python train.py --n_layer=13 --d_model=128 --n_head=4 --n_kv_head=4 --head_dim=32 --d_mlp=512 --vocab_size=8192 --activation="gelu" --norm="layernorm" --norm_place="pre" --norm_eps=1e-05 --positions="rope" --rope_base=10000.0 --rope_fraction=0.25 --qk_norm=false --attn_scale=0.177 --bias="all" --tie_embeddings=false --parallel_block=true --extras=["capped logits"] --init="orth" --init_std_qkv=0.0658 --init_std_o=0.0 --init_std_up=0.0658 --init_std_down=0.0 --optimizer="soap_variant" --lr=0.00845 --beta1=0.95 --beta2=0.99 --weight_decay=0.057 --lr_head=0.00984 --grad_clip=1.0 --warmup_steps=200 --schedule="wsd" --decay_fraction=0.844 --decay_shape="linear" --final_lr_fraction=0.05 --batch_tokens=65536 --seq_len=512 --doc_mask=false --train_tokens=231500000 --steps=3533 --dataset="wikipedia_en"
Each number is 50 + 15 x the weight over its row's rms, rounded and kept within 0 to 99. Layers, rows and columns count from 0. The size before them is the row's rms in percent of the matrix's.

# down: layer 8 MLP down (transposed), 512x128, rms 0.266, rows 161-213, columns 0-63
# up: layer 8 MLP up, 512x128, rms 0.26, rows 162-213, columns 0-63
down161 097:57 31 32 38 59 65 65 59 74 38 53 32 82 53 44 53 42 76 41 64 41 25 98 31 55 79 47 53 44 43 51 54 45 62 15 40 69 57 62 63 27 40 46 63 43 19 70 39 26 54 43 41 36 62 52 69 65 42 58 40 59 55 46 30
up162 093:35 48 55 56 42 48 48 39 10 62 52 22 57 51 37 37 63 60 55 40 54 36 25 39 63 59 58 55 49 38 37 40 61 39 30 59 61 21 51 46 45 48 32 26 82 65 64 36 27 55 46 44 61 39 73 43 60 55 65 47 49 68 69 41
down162 100:50 26 31 33 52 64 71 28 82 51 69 47 28 54 34 46 59 49 52 63 76 72 52 83 51 58 45 69 51 65 38 83 10 55 50 34 49 27 43 47 61 68 40 70 51 57 40 33 33 60 48 46 49 36 39 59 36 30 70 50 71 34 30 56
up163 099:40 47 78 36 33 31 64 45 45 35 58 53 59 73 49 54 30 36 36 59 41 45 74 77 36 55 54 29 39 70 83 63 42 66 52 36 58 28 52 20 74 27 86 66 59 48 54 61 52 44 52 72 63 50 48 60 43 54 55 51 10 65 40 27
down163 099:93 52 59 32 50 74 35 46 40 35 38 39 43 47 35 28 63 65 53 41 38 71 68 61 60 57 43 40 57 67 70 69 49 38 45 41 34 39 58 45 41 24 31 33 52 58 24 56 63 44 24 73 39 51 47 66 37 41 53 46 69 39 42 99
up164 099:55 58 51 36 29 60 50 90 57 48 28 60 53 49 48 65 31 41 64 64 90 77 42 51 51 52 46 22 43 76 41 45 61 49 66 21 25 62 46 49 67 48 30 56 42 49 64 50 35 34 32 39 56 64 60 47 42 86 51 62 70 56 35 46
down164 102:55 85 54 37 51 46 57 56 32 70 56 65 50 72 48 31 21 43 48 27 54 39 36 30 43 40 65 36 74 64 50 61 84 54 83 56 53 71 69 80 49 41 55 41 48 84 63 47 75 68 78 70 52 25 46 64 61 49 46 50 47 47 55 65
up165 099:80 37 76 65 50 60 40 54 47 25 45 91 58 57 54 44 76 48 54 87 67 39 47 60 70 66 29 28 55 49 77 55 41 77 44 46 43 42 43 65 27 38 32 46 65 67 46 43 64 58 54 41 65 57 66 73 73 37 32 30 20 52 46 50
down165 111:48 47 40 39 57 88 41 48 55 31 56 32 66 52 46 46 38 72 45 50 69 70 46 35 28 52 31 55 63 57 19 81 81 39 42 53 65 70 33 46 53 62 62 59 46 40 68 39 42 32 28 71 47 51 37 40 52 42 57 64 46 42 22 82
up166 101:45 15 62 74 47 58 80 38 45 68 45 41 20 34 27 55 42 61 57 78 54 51 71 29 43 37 49 38 36 45 48 49 60 34 39 20 52 67 50 49 52 42 47 13 53 50 72 75 23 70 78 35 32 65 59 60 73 46 41 56 80 45 37 35
down166 114:56 36 44 46 43 51 51 65 34 42 62 75 36 43 53 60 82 43 52 48 29 56 22 34 60 41 55 68 37 20 42 58 60 55 42 55 37 33 52 44 67 65 88 62 43 40 06 64 63 51 47 68 54 51 66 38 39 56 75 36 13 37 43 38
up167 094:37 52 34 44 73 66 58 43 55 59 48 66 41 36 37 53 58 44 66 86 52 20 45 60 49 44 45 39 42 42 55 61 68 56 31 50 47 37 50 63 44 62 73 44 45 45 30 61 70 29 43 63 92 38 40 78 40 68 57 50 47 36 58 27
down167 097:51 32 63 43 42 57 50 44 35 25 60 37 50 62 50 48 32 50 63 21 57 73 48 54 71 56 50 81 44 48 49 41 41 57 67 47 49 76 41 47 42 29 44 72 60 65 47 54 41 43 54 50 44 52 44 49 53 66 36 66 61 70 55 79
up168 099:41 84 47 53 52 33 56 49 42 57 29 60 45 27 36 70 53 40 38 61 31 53 71 57 39 29 60 45 76 40 50 52 53 52 45 51 60 44 65 62 55 45 41 65 17 52 54 71 52 50 30 75 42 66 49 43 56 48 62 49 26 32 35 56
down168 088:63 35 82 71 19 56 87 56 70 77 72 71 29 48 48 61 42 49 41 43 45 55 15 63 76 49 55 35 61 35 48 48 60 66 73 38 25 78 65 64 36 31 39 22 50 65 45 30 53 54 29 43 34 51 62 24 72 58 43 63 69 56 29 69
up169 117:22 59 38 44 49 61 51 39 19 71 59 37 69 54 50 64 69 53 65 37 72 51 45 53 47 72 72 52 56 38 59 29 57 65 56 57 50 54 51 33 46 37 67 72 51 70 78 48 27 42 58 21 39 48 31 36 79 62 44 74 60 69 47 58
down169 116:26 63 32 53 58 60 50 52 53 50 53 33 53 59 50 42 61 58 41 37 53 28 43 31 31 54 29 55 64 56 51 35 52 57 53 89 49 59 46 41 36 52 64 59 40 68 85 24 37 28 62 35 24 66 53 20 38 23 53 50 65 48 75 46
up170 102:72 54 48 30 63 46 72 56 42 65 31 42 37 43 56 66 60 58 62 45 67 55 47 38 39 46 41 49 63 60 71 58 61 51 68 45 75 63 49 75 23 48 64 51 42 45 51 50 48 65 53 55 65 29 33 64 89 54 62 20 39 57 42 55
down170 109:29 38 27 62 67 71 40 44 17 59 60 80 25 87 30 33 77 52 43 55 39 35 39 35 43 33 20 61 62 49 66 73 42 57 51 59 66 51 31 70 38 37 53 21 48 29 50 34 21 40 62 32 45 21 52 71 91 37 72 49 66 47 61 48
up171 106:52 54 19 53 54 88 46 66 58 41 42 51 45 59 54 42 66 43 44 59 67 51 58 62 68 49 42 39 12 51 67 77 28 28 62 56 48 69 54 47 28 52 17 36 60 40 53 47 59 44 54 71 47 22 90 48 22 50 47 42 32 48 40 47
down171 117:37 66 42 43 62 72 34 43 78 49 38 30 68 36 58 61 42 63 74 42 33 43 53 68 76 71 70 48 37 46 43 75 49 41 57 48 46 79 38 50 43 44 40 59 16 56 42 37 73 62 58 69 68 45 49 25 81 52 72 42 50 51 69 44
up172 101:69 70 09 49 59 14 42 48 46 71 38 39 52 55 53 57 69 49 54 39 53 43 40 48 34 86 58 27 41 37 43 54 35 58 49 50 48 88 40 81 29 66 59 63 40 49 50 83 52 43 73 54 54 54 63 39 55 16 55 42 30 64 63 54
down172 096:53 44 88 11 28 38 22 60 64 59 66 53 52 52 59 47 67 31 67 37 64 63 33 41 42 58 30 66 56 44 55 44 38 33 94 54 50 50 74 71 60 70 40 67 50 47 31 39 38 34 30 52 38 57 23 77 48 54 28 55 52 41 49 75
up173 091:32 58 60 55 70 35 23 57 83 57 37 67 55 36 70 29 62 38 60 50 42 74 49 62 54 27 32 39 22 59 53 55 59 26 55 51 52 56 39 53 73 41 71 56 65 44 58 71 48 70 61 57 57 43 41 35 52 08 52 66 57 19 66 54
down173 083:82 61 33 30 60 59 55 56 60 70 62 37 48 48 46 52 37 73 35 23 54 42 45 60 59 65 37 48 45 49 50 42 30 52 49 56 31 55 33 38 26 58 46 04 31 40 45 39 45 34 58 43 17 50 67 56 49 67 52 29 28 41 22 72
up174 097:36 43 41 69 44 49 65 22 37 56 72 60 58 36 30 85 48 39 59 76 69 90 54 43 58 51 52 36 62 62 78 62 70 77 52 51 35 22 50 53 37 46 49 57 44 67 47 54 23 76 45 34 52 39 62 44 77 47 55 63 62 23 40 30
down174 107:78 26 65 28 35 25 43 25 35 62 64 66 35 36 74 51 81 39 37 67 49 54 19 46 42 56 51 38 69 54 69 29 39 56 36 42 64 50 61 33 26 57 48 43 50 30 34 36 72 51 55 55 56 59 50 54 47 58 28 60 73 32 70 37
up175 094:47 88 30 26 15 56 45 45 59 55 61 54 48 53 68 55 52 66 53 45 46 45 43 45 65 50 39 57 62 27 57 31 65 27 57 13 71 39 57 61 46 71 56 50 27 36 59 32 52 39 56 45 21 48 44 49 61 61 72 54 70 48 44 50
down175 091:48 37 40 30 28 42 60 56 44 51 18 55 38 46 33 38 69 31 73 37 48 65 56 81 71 63 42 31 58 51 39 25 46 35 41 53 46 52 49 51 81 25 35 41 46 61 46 63 41 38 53 75 49 60 38 38 39 42 45 78 89 62 48 69
up176 110:59 54 54 48 53 72 70 68 42 43 47 52 12 57 25 42 58 47 65 61 76 53 36 52 46 60 53 45 38 23 58 52 28 45 71 75 38 48 61 57 31 31 78 74 18 59 78 39 64 50 58 79 07 37 81 39 47 58 39 48 44 42 55 43
down176 096:89 41 51 22 51 51 61 45 46 27 57 34 51 39 36 44 46 45 74 52 29 79 46 67 26 47 51 76 37 56 57 49 29 52 82 44 54 50 49 43 58 30 60 41 32 57 68 41 44 63 53 49 47 35 56 68 27 66 57 59 50 51 45 56
up177 111:77 34 48 66 42 44 59 50 60 24 51 59 38 34 46 63 56 36 52 59 46 59 53 61 44 52 68 32 70 52 81 42 68 79 58 53 70 22 45 49 32 60 72 39 66 42 32 38 59 42 38 56 62 64 25 39 39 83 70 51 48 89 38 48
down177 104:16 48 63 63 54 58 74 49 72 77 51 45 57 53 57 22 25 34 31 71 70 45 60 49 16 52 51 50 60 54 64 56 46 63 51 49 46 55 52 84 43 45 55 56 52 54 56 27 31 77 24 36 49 46 38 79 44 65 30 36 59 37 50 51
up178 087:29 58 56 73 64 34 95 60 45 46 48 51 53 41 40 23 59 34 60 63 49 44 70 78 41 29 66 48 56 50 52 42 70 61 29 47 48 53 77 38 35 66 32 15 52 47 62 62 70 44 78 64 63 35 38 17 57 58 53 54 77 58 31 67
down178 086:40 60 17 36 41 45 34 53 53 62 49 55 36 52 82 35 86 38 44 49 58 46 41 52 64 18 25 46 60 50 34 55 41 35 16 51 33 43 49 44 58 31 55 54 54 58 46 44 43 72 27 48 42 40 73 78 21 36 60 30 55 56 38 69
up179 102:38 49 57 40 50 53 70 40 60 58 40 39 62 29 45 50 75 80 54 81 52 62 55 24 54 25 38 44 67 52 69 51 53 38 53 44 50 56 31 44 42 37 55 63 49 42 64 54 77 58 53 64 64 49 59 52 72 55 56 58 61 49 59 42
down179 108:55 48 87 70 55 58 76 14 41 63 62 43 60 58 32 56 40 53 42 45 79 47 63 62 55 48 57 63 47 65 84 50 48 67 42 45 54 37 75 36 51 38 21 40 47 34 51 52 34 25 59 50 75 52 68 71 48 49 06 56 40 42 65 37
up180 095:55 47 78 81 70 23 39 42 44 62 33 79 74 59 42 50 30 51 57 48 35 61 21 58 69 55 68 48 42 49 71 71 49 40 20 57 71 70 54 49 21 73 72 35 59 62 52 23 23 64 49 73 53 57 44 48 62 76 61 57 46 49 59 49
down180 104:37 55 45 44 31 51 62 46 74 50 80 41 58 42 62 40 50 55 47 56 57 46 37 48 31 41 43 29 09 49 40 21 50 61 41 46 40 44 54 60 56 48 12 68 57 43 42 63 54 59 60 27 68 46 84 42 36 35 31 46 93 65 57 55
up181 100:68 43 58 48 35 50 58 63 46 59 42 59 35 59 69 65 36 49 87 58 44 69 60 45 34 52 73 62 64 64 38 70 79 46 80 79 37 46 50 37 39 50 37 06 36 46 51 56 67 51 45 58 41 55 54 48 54 52 45 52 75 72 51 38
down181 103:66 27 60 35 60 38 32 54 43 47 57 55 40 47 69 37 47 54 71 77 78 54 58 56 44 42 68 48 68 58 70 49 33 35 52 57 58 48 49 54 50 39 66 26 51 38 59 54 65 52 65 48 31 68 62 70 52 40 49 40 21 57 71 60
up182 095:44 21 26 55 71 55 43 71 48 48 47 38 30 39 50 38 07 67 28 56 49 52 38 35 62 81 35 31 53 52 44 37 39 60 51 10 52 56 55 22 51 38 36 56 28 40 65 65 74 46 54 51 65 27 43 48 57 68 26 40 41 38 50 38
down182 095:57 49 46 52 68 60 77 36 81 54 76 62 56 23 64 77 54 66 43 33 49 32 32 52 34 39 41 32 46 61 61 50 41 52 61 66 61 54 29 55 60 71 40 58 47 44 66 60 44 61 47 43 55 54 55 71 31 40 85 50 66 32 62 33
up183 100:40 34 51 78 47 41 48 35 47 40 51 43 67 26 62 59 22 46 52 50 31 83 63 46 39 53 56 40 46 49 76 55 37 30 44 50 89 28 61 85 66 73 46 63 64 27 45 76 51 27 38 56 73 52 55 52 48 72 53 65 49 78 73 15
down183 100:42 49 45 55 42 42 15 30 29 62 39 60 56 61 52 59 45 55 50 24 72 17 70 59 84 70 37 41 49 44 44 16 55 46 49 28 54 83 70 41 32 37 56 70 41 69 47 36 40 59 49 40 33 42 45 51 63 18 46 43 47 79 57 60
up184 107:60 35 52 51 68 68 44 56 18 22 60 58 27 56 76 55 74 61 63 65 61 47 33 62 83 19 55 58 72 56 81 61 41 63 41 50 59 52 56 33 56 49 78 61 39 43 51 76 43 44 53 44 76 84 73 51 26 55 71 64 70 33 43 38
down184 113:36 35 42 34 38 54 26 27 42 34 55 38 49 52 64 62 70 74 62 36 38 52 57 42 44 47 82 49 56 52 49 51 49 46 30 61 56 48 61 42 44 52 68 65 58 45 32 64 51 51 74 51 46 76 57 35 39 18 84 72 67 56 57 47
up185 100:48 60 58 61 26 54 54 41 47 55 27 53 44 69 32 51 26 64 57 45 57 55 34 67 18 36 59 67 64 64 55 25 50 60 59 83 42 62 43 49 61 42 55 49 54 09 56 38 52 47 32 63 50 48 38 60 52 17 64 63 24 51 60 57
down185 106:25 41 57 62 18 44 31 67 43 89 12 59 33 66 41 64 70 57 62 63 28 58 44 55 46 58 61 64 65 33 55 55 53 54 20 51 46 35 62 72 35 37 46 55 57 34 49 39 43 33 58 60 61 42 33 40 55 56 79 43 27 52 47 54
up186 096:76 45 44 61 34 54 36 32 26 60 53 46 44 83 58 44 67 57 38 61 58 45 46 34 40 49 38 33 43 68 52 51 59 53 34 53 48 75 54 63 50 83 48 45 41 37 78 51 49 49 65 58 50 43 60 44 39 49 29 65 32 45 46 56
down186 101:40 64 67 40 63 46 52 54 74 49 59 45 55 56 30 41 24 53 69 77 36 39 34 76 57 55 57 44 11 49 58 64 59 41 38 51 34 52 41 76 67 36 35 50 45 48 56 38 34 49 56 62 43 56 42 48 51 64 59 57 48 19 54 49
up187 103:70 64 63 41 57 45 61 74 54 36 67 55 29 31 38 77 58 50 52 44 50 14 79 74 60 60 27 66 50 57 26 37 34 78 44 53 32 47 45 31 69 40 34 62 45 14 28 23 39 58 57 58 45 32 42 56 51 57 32 38 74 42 72 69
down187 090:92 51 40 51 51 51 60 65 70 41 36 37 84 55 66 54 33 39 50 45 47 77 51 37 24 54 48 28 67 64 44 56 55 48 59 57 56 56 50 34 46 27 52 48 49 32 70 47 33 47 35 70 58 49 59 45 59 56 82 36 41 48 73 61
up188 096:71 48 52 48 35 44 53 57 51 49 68 28 41 58 74 60 56 71 60 72 51 40 57 32 61 43 58 18 64 43 50 62 19 44 23 48 45 80 43 42 28 62 27 56 51 26 69 48 42 53 39 55 30 47 38 54 70 51 71 45 55 37 45 56
down188 122:32 51 39 50 45 49 52 32 65 62 46 84 44 43 34 25 57 34 34 35 33 49 39 70 32 38 49 74 39 53 44 29 66 60 95 62 42 46 53 47 53 54 69 37 51 75 42 38 64 29 65 42 62 37 52 33 34 51 36 50 50 57 48 44
up189 099:47 52 37 54 52 53 49 13 26 51 35 63 50 37 29 53 45 22 71 25 49 71 33 63 37 50 38 55 46 67 85 44 55 58 63 51 52 45 39 65 77 41 62 58 57 49 48 50 42 61 78 35 62 71 62 49 40 57 32 37 37 43 37 40
down189 102:49 49 70 74 66 14 53 50 51 64 45 24 53 29 49 77 55 82 44 54 38 59 37 59 52 27 41 57 26 65 55 26 39 25 30 59 50 27 49 44 54 48 83 44 68 91 87 29 26 70 37 34 38 70 60 53 54 43 41 42 56 37 50 41
up190 103:48 44 17 50 49 68 72 36 48 42 51 61 71 40 69 35 52 55 61 57 56 54 54 41 51 55 31 30 56 55 41 45 58 65 55 19 42 26 53 44 39 32 28 65 40 47 52 60 38 68 43 26 51 50 50 49 72 57 44 40 45 56 06 60
down190 095:57 51 40 34 35 74 46 40 59 49 80 55 41 32 38 53 49 50 50 20 65 35 58 47 60 56 58 39 45 48 65 65 45 70 53 51 51 45 51 42 43 70 38 67 53 66 75 60 48 73 81 43 54 41 63 46 27 51 54 50 52 61 87 46
up191 096:79 60 22 69 73 50 41 68 44 42 63 43 52 47 35 38 43 53 76 60 27 54 47 55 23 56 43 46 48 74 46 59 51 43 67 63 39 58 81 57 72 37 61 51 49 57 37 42 32 49 88 55 86 34 23 21 04 52 48 42 22 36 61 50
down191 092:54 40 73 56 17 36 31 34 80 79 31 52 68 42 53 56 74 46 60 41 65 32 37 32 57 35 25 26 71 50 49 69 26 64 33 44 56 39 38 34 39 55 44 42 34 46 55 56 52 55 44 41 71 60 69 53 65 43 69 60 81 46 27 58
up192 107:57 44 39 39 49 32 62 79 55 34 55 65 53 63 44 68 61 49 47 43 41 56 74 73 51 66 63 74 31 69 63 58 55 49 63 49 60 46 23 49 36 55 82 54 69 66 40 53 46 49 45 38 55 32 08 64 42 59 59 25 79 61 63 65
down192 106:30 73 71 29 58 60 49 49 59 68 29 35 67 66 52 63 58 40 42 31 66 45 69 47 23 52 43 32 62 53 57 54 68 58 48 37 72 48 69 44 35 54 65 37 49 66 51 74 74 53 39 30 61 50 27 36 53 35 58 70 54 45 60 54
up193 092:67 60 43 32 36 67 48 44 20 75 60 49 51 68 50 30 85 42 55 35 33 67 32 29 35 28 51 59 41 54 63 52 52 45 65 37 58 45 53 67 33 54 51 31 53 35 52 47 32 36 38 54 41 42 34 36 52 29 76 53 39 57 50 62
down193 096:13 66 46 66 40 77 82 28 85 56 44 35 38 37 80 59 55 87 56 42 68 69 78 68 46 24 43 56 28 57 55 21 41 46 31 33 46 51 83 50 53 28 40 49 35 58 57 44 52 68 84 43 56 47 32 67 39 65 51 48 55 36 41 49
up194 105:47 56 37 37 50 58 54 68 61 29 46 25 49 71 45 62 32 45 31 65 46 56 54 44 62 39 45 55 49 48 66 39 81 56 51 43 54 28 67 86 54 46 60 72 56 46 92 43 47 36 48 26 75 63 45 76 42 48 31 55 39 52 55 57
down194 109:56 52 53 46 75 35 48 26 82 25 45 22 29 70 38 75 36 52 48 42 63 75 47 54 20 52 65 41 45 23 60 38 60 11 50 30 54 37 52 56 32 39 38 49 55 52 46 58 33 61 74 41 49 48 52 46 47 45 38 63 70 57 45 66
up195 095:41 34 77 71 62 29 69 61 48 64 40 68 80 47 76 58 39 64 47 42 59 31 48 27 40 73 60 45 17 64 38 40 56 64 35 43 57 41 45 53 33 35 67 36 62 40 59 07 27 64 53 50 46 60 56 85 27 26 49 47 54 58 41 34
down195 097:24 46 70 26 78 29 72 48 24 75 36 43 74 82 49 45 60 58 44 41 43 51 30 44 43 49 54 81 56 55 31 61 54 42 76 32 45 35 75 42 52 43 46 21 58 13 53 42 31 50 51 73 55 81 57 59 57 51 48 46 63 51 31 45
up196 107:53 45 58 33 50 50 59 57 71 58 64 54 46 46 31 48 48 39 58 63 60 44 44 79 54 45 36 36 40 41 36 51 62 55 56 43 27 60 50 60 35 80 36 76 54 26 65 38 59 45 31 32 50 43 55 47 49 38 70 61 36 14 58 42
down196 107:43 43 29 44 41 34 30 50 57 53 54 47 52 32 70 62 57 64 27 60 53 38 40 62 86 36 48 53 52 30 37 42 55 44 57 52 40 42 58 57 21 99 37 44 75 32 38 53 54 20 45 53 48 80 40 37 57 39 59 66 41 70 36 57
up197 118:65 37 27 49 38 84 50 49 65 99 34 53 54 40 49 64 58 50 66 63 49 34 67 70 16 53 44 52 45 44 95 61 54 38 55 58 35 62 43 70 59 10 50 67 61 48 43 49 41 73 51 64 62 39 45 60 57 46 44 19 25 71 63 49
down197 112:76 35 43 51 32 48 71 42 54 86 45 53 55 45 55 52 55 49 45 50 20 29 60 47 50 40 51 48 60 75 43 41 55 55 36 61 62 40 53 69 57 36 74 36 58 62 77 24 36 80 22 61 67 51 49 77 74 21 58 60 50 84 51 52
up198 100:73 68 50 25 26 78 56 56 79 51 49 40 35 26 70 65 61 62 57 29 34 80 81 47 50 48 52 59 24 48 60 42 72 56 48 70 28 48 41 50 50 69 34 69 63 69 40 70 78 56 33 39 65 44 54 41 58 82 59 62 40 67 56 54
down198 092:39 58 58 74 44 79 60 70 35 27 61 39 55 40 47 27 42 29 59 50 45 58 43 53 50 43 43 49 24 41 49 52 63 72 65 43 39 53 69 54 66 62 71 33 73 50 58 49 58 66 45 54 86 45 56 52 28 56 61 33 39 67 62 68
up199 103:20 42 50 51 50 61 40 45 71 28 57 54 47 68 44 68 57 56 62 59 46 36 64 90 52 52 67 38 62 44 40 22 64 40 52 46 26 45 42 35 33 56 61 38 34 44 68 60 62 33 86 53 65 88 60 76 31 61 65 68 47 44 48 38
down199 098:91 66 57 57 43 36 66 62 62 65 39 29 58 36 28 70 49 48 29 32 52 70 42 37 50 42 53 53 72 66 47 36 65 44 64 57 41 57 35 67 53 55 54 55 55 70 56 37 30 42 09 30 62 36 46 41 85 41 23 33 59 48 39 60
up200 104:97 76 48 60 37 61 28 45 60 50 66 16 40 51 34 58 60 25 30 53 21 21 64 18 79 44 55 30 20 52 67 54 75 51 61 44 60 58 54 63 69 63 50 51 76 75 22 53 61 52 40 57 46 29 76 72 41 34 73 40 53 54 47 31
down200 111:56 36 37 55 70 37 64 62 20 42 51 63 86 27 35 39 64 54 46 51 50 57 35 57 49 52 54 88 58 26 51 54 49 30 42 84 45 32 51 52 50 80 31 75 55 48 15 62 27 47 78 46 45 31 53 52 41 54 55 73 60 12 45 36
up201 100:67 49 41 36 29 54 53 65 68 46 55 77 51 46 70 62 63 50 47 30 52 48 35 44 49 48 68 53 56 50 77 55 40 60 28 50 49 53 35 72 82 56 73 35 38 30 29 58 69 55 46 39 24 35 49 75 62 70 55 43 71 53 32 46
down201 097:64 64 56 32 60 54 58 26 47 36 53 35 67 42 50 79 38 74 54 50 56 53 43 12 35 58 54 45 55 55 57 47 71 50 40 48 32 44 57 44 35 66 69 59 59 41 47 38 56 48 69 55 50 20 68 34 59 63 41 35 52 59 71 56
up202 098:54 36 43 51 69 56 36 93 44 34 34 64 57 49 80 50 52 31 82 49 53 65 46 68 65 62 39 45 23 48 69 51 35 53 39 62 50 41 57 73 42 53 29 58 52 49 56 67 64 45 77 49 53 46 56 42 59 48 33 39 39 20 50 69
down202 107:42 53 38 54 54 31 66 38 54 57 59 44 72 51 43 84 48 59 09 62 61 81 47 47 28 54 62 28 46 35 56 73 42 74 05 63 57 50 58 52 50 62 53 50 54 59 46 39 39 59 51 37 19 46 36 52 63 35 75 30 55 45 53 36
up203 100:68 23 62 68 57 64 54 68 34 32 43 53 46 53 56 48 60 69 40 63 73 59 44 38 64 57 39 45 58 79 54 73 26 62 53 42 44 48 36 30 47 29 45 29 17 35 58 39 54 49 53 55 49 33 54 52 64 69 68 29 58 31 38 61
down203 096:46 46 38 56 79 76 30 52 40 23 35 53 50 33 69 32 57 43 52 56 66 54 58 55 56 37 45 56 73 98 67 69 53 52 67 67 65 55 56 43 52 40 65 24 39 66 75 46 68 36 58 54 54 41 50 44 56 51 31 66 49 55 49 74
up204 109:40 64 22 48 35 39 60 54 61 43 50 52 33 68 64 49 38 56 33 56 43 43 74 56 65 53 46 27 37 41 76 49 54 46 42 25 31 56 61 52 64 37 51 33 39 91 65 48 54 56 58 30 45 72 72 70 51 46 25 52 47 59 22 48
down204 112:31 53 50 36 49 72 54 36 70 38 56 33 45 56 55 63 44 42 37 63 29 41 93 29 54 55 54 47 24 45 52 63 62 50 49 53 39 58 11 62 52 43 37 47 53 69 37 54 60 44 51 51 56 72 85 51 44 47 61 47 66 44 62 58
up205 095:51 40 43 17 76 76 52 62 47 50 52 61 63 35 34 36 51 56 48 66 63 42 79 50 46 19 28 60 44 47 38 77 44 68 45 36 68 37 61 23 69 53 51 50 35 43 60 46 44 64 50 52 78 16 52 47 57 35 37 37 45 71 56 47
down205 100:60 64 63 56 57 39 29 67 44 53 26 49 49 27 59 53 41 04 53 37 54 56 52 89 46 54 43 34 47 57 58 44 55 23 27 50 58 22 51 25 51 45 31 41 68 42 41 50 34 55 61 46 64 47 49 44 24 29 35 14 19 62 62 50
up206 098:88 61 44 34 40 61 26 75 30 54 62 39 36 80 50 12 49 68 64 54 57 73 63 33 59 51 58 21 41 39 57 67 52 38 54 38 36 44 40 39 58 45 65 69 44 29 65 58 58 65 46 40 51 47 64 51 73 42 71 90 34 45 51 44
down206 100:38 55 69 39 65 58 67 53 57 27 56 86 64 48 34 55 41 38 48 44 61 37 43 42 53 28 45 20 34 49 37 43 66 30 42 27 51 24 64 29 45 43 49 25 43 72 56 59 77 39 38 77 26 59 27 08 49 90 43 55 53 54 64 50
up207 097:41 53 47 62 64 37 36 69 58 38 57 42 43 43 79 41 56 58 56 34 38 71 36 34 26 66 61 54 13 64 55 31 55 70 67 19 62 37 60 28 55 75 38 50 52 54 22 38 46 17 57 57 67 52 59 65 60 49 49 61 57 56 26 39
down207 091:53 50 57 56 72 48 50 40 33 50 80 41 19 40 81 30 53 84 55 40 32 64 53 45 61 51 33 37 62 50 62 59 52 56 60 24 35 47 51 19 51 56 28 43 50 16 38 21 38 36 35 43 53 67 36 32 47 56 74 34 41 45 41 41
up208 099:64 71 65 64 48 48 81 56 59 30 66 27 42 34 47 54 51 35 34 52 32 56 34 22 56 52 61 33 54 47 47 19 67 21 67 44 49 50 58 56 62 67 55 55 67 63 52 78 60 41 49 38 63 58 79 44 56 51 22 64 73 47 30 21
down208 109:45 32 59 80 66 46 65 59 53 53 59 55 50 46 34 45 49 81 43 51 61 65 56 47 30 49 33 40 39 48 39 35 60 46 35 50 53 32 52 24 52 53 61 37 57 62 50 72 56 45 39 63 53 78 32 59 39 31 80 56 53 79 49 47
up209 100:49 44 40 47 55 53 49 39 48 70 37 69 77 25 46 44 40 23 53 69 35 64 63 43 59 39 71 44 64 43 65 41 64 64 56 51 40 49 36 39 60 53 34 83 61 54 67 54 28 58 39 29 44 60 68 52 80 47 34 89 38 45 66 29
down209 110:46 52 64 43 45 42 43 32 50 45 46 47 44 70 45 60 60 28 38 45 28 35 44 40 34 52 20 31 74 52 47 38 51 61 52 64 46 50 27 48 51 74 53 57 47 34 60 91 64 61 34 67 77 18 28 25 59 61 63 53 48 50 54 28
up210 090:21 57 55 43 69 46 31 50 62 46 31 43 48 44 49 73 39 76 64 53 92 39 74 66 76 44 34 65 54 12 30 65 64 39 45 24 32 57 46 59 39 24 45 49 58 49 43 50 41 62 37 51 54 63 46 69 44 51 75 42 78 49 64 55
down210 087:63 35 34 59 53 48 51 41 39 55 66 68 56 53 46 36 38 46 40 37 37 41 49 35 47 61 52 50 57 62 60 12 62 26 60 53 65 48 61 33 76 44 67 44 51 54 87 62 70 37 59 61 32 32 54 25 48 37 39 31 34 44 56 44
up211 098:69 52 29 47 19 59 53 25 62 45 56 50 50 75 38 20 36 65 64 67 65 48 58 51 43 41 48 45 41 58 55 78 66 33 47 45 63 55 70 51 41 44 60 59 63 39 71 35 60 76 61 55 55 53 27 14 58 56 50 54 53 57 54 32
down211 104:45 49 51 61 78 60 58 37 21 53 40 48 40 44 40 64 60 69 57 60 36 58 45 36 36 48 49 48 53 36 19 64 41 59 36 29 63 44 60 68 31 42 42 28 30 47 40 61 33 64 99 55 30 58 68 32 50 25 15 48 64 54 38 58
up212 088:37 42 69 62 30 39 69 43 33 49 42 80 66 57 77 41 49 22 34 45 55 35 62 70 72 50 26 51 38 44 39 10 52 55 32 33 55 58 72 62 58 54 73 60 34 51 80 49 55 53 62 40 31 39 55 11 53 54 53 55 43 62 53 53
down212 091:65 47 25 56 40 39 53 51 45 59 72 22 47 59 63 78 76 65 55 68 56 88 63 47 52 81 56 59 50 81 89 80 45 60 18 48 44 40 57 33 67 43 24 62 64 55 48 27 42 60 32 70 38 59 39 67 76 56 28 28 63 43 59 36
up213 109:45 51 56 71 43 52 45 46 38 54 39 41 57 71 15 81 61 37 48 51 57 33 48 42 65 69 42 67 50 59 47 64 55 51 34 37 39 54 32 52 67 57 27 65 36 61 44 65 29 74 67 40 32 49 74 19 56 52 46 43 49 58 43 59
down213 109:51 29 52 52 30 43 64 68 60 38 32 52 82 29 50 55 36 56 53 40 51 54 35 41 74 53 56 28 66 46 56 52 46 44 56 24 41 35 35 54 26 39 33 72 59 51 39 60 14 39 48 46 49 56 52 35 41 24 42 68 72 22 32 46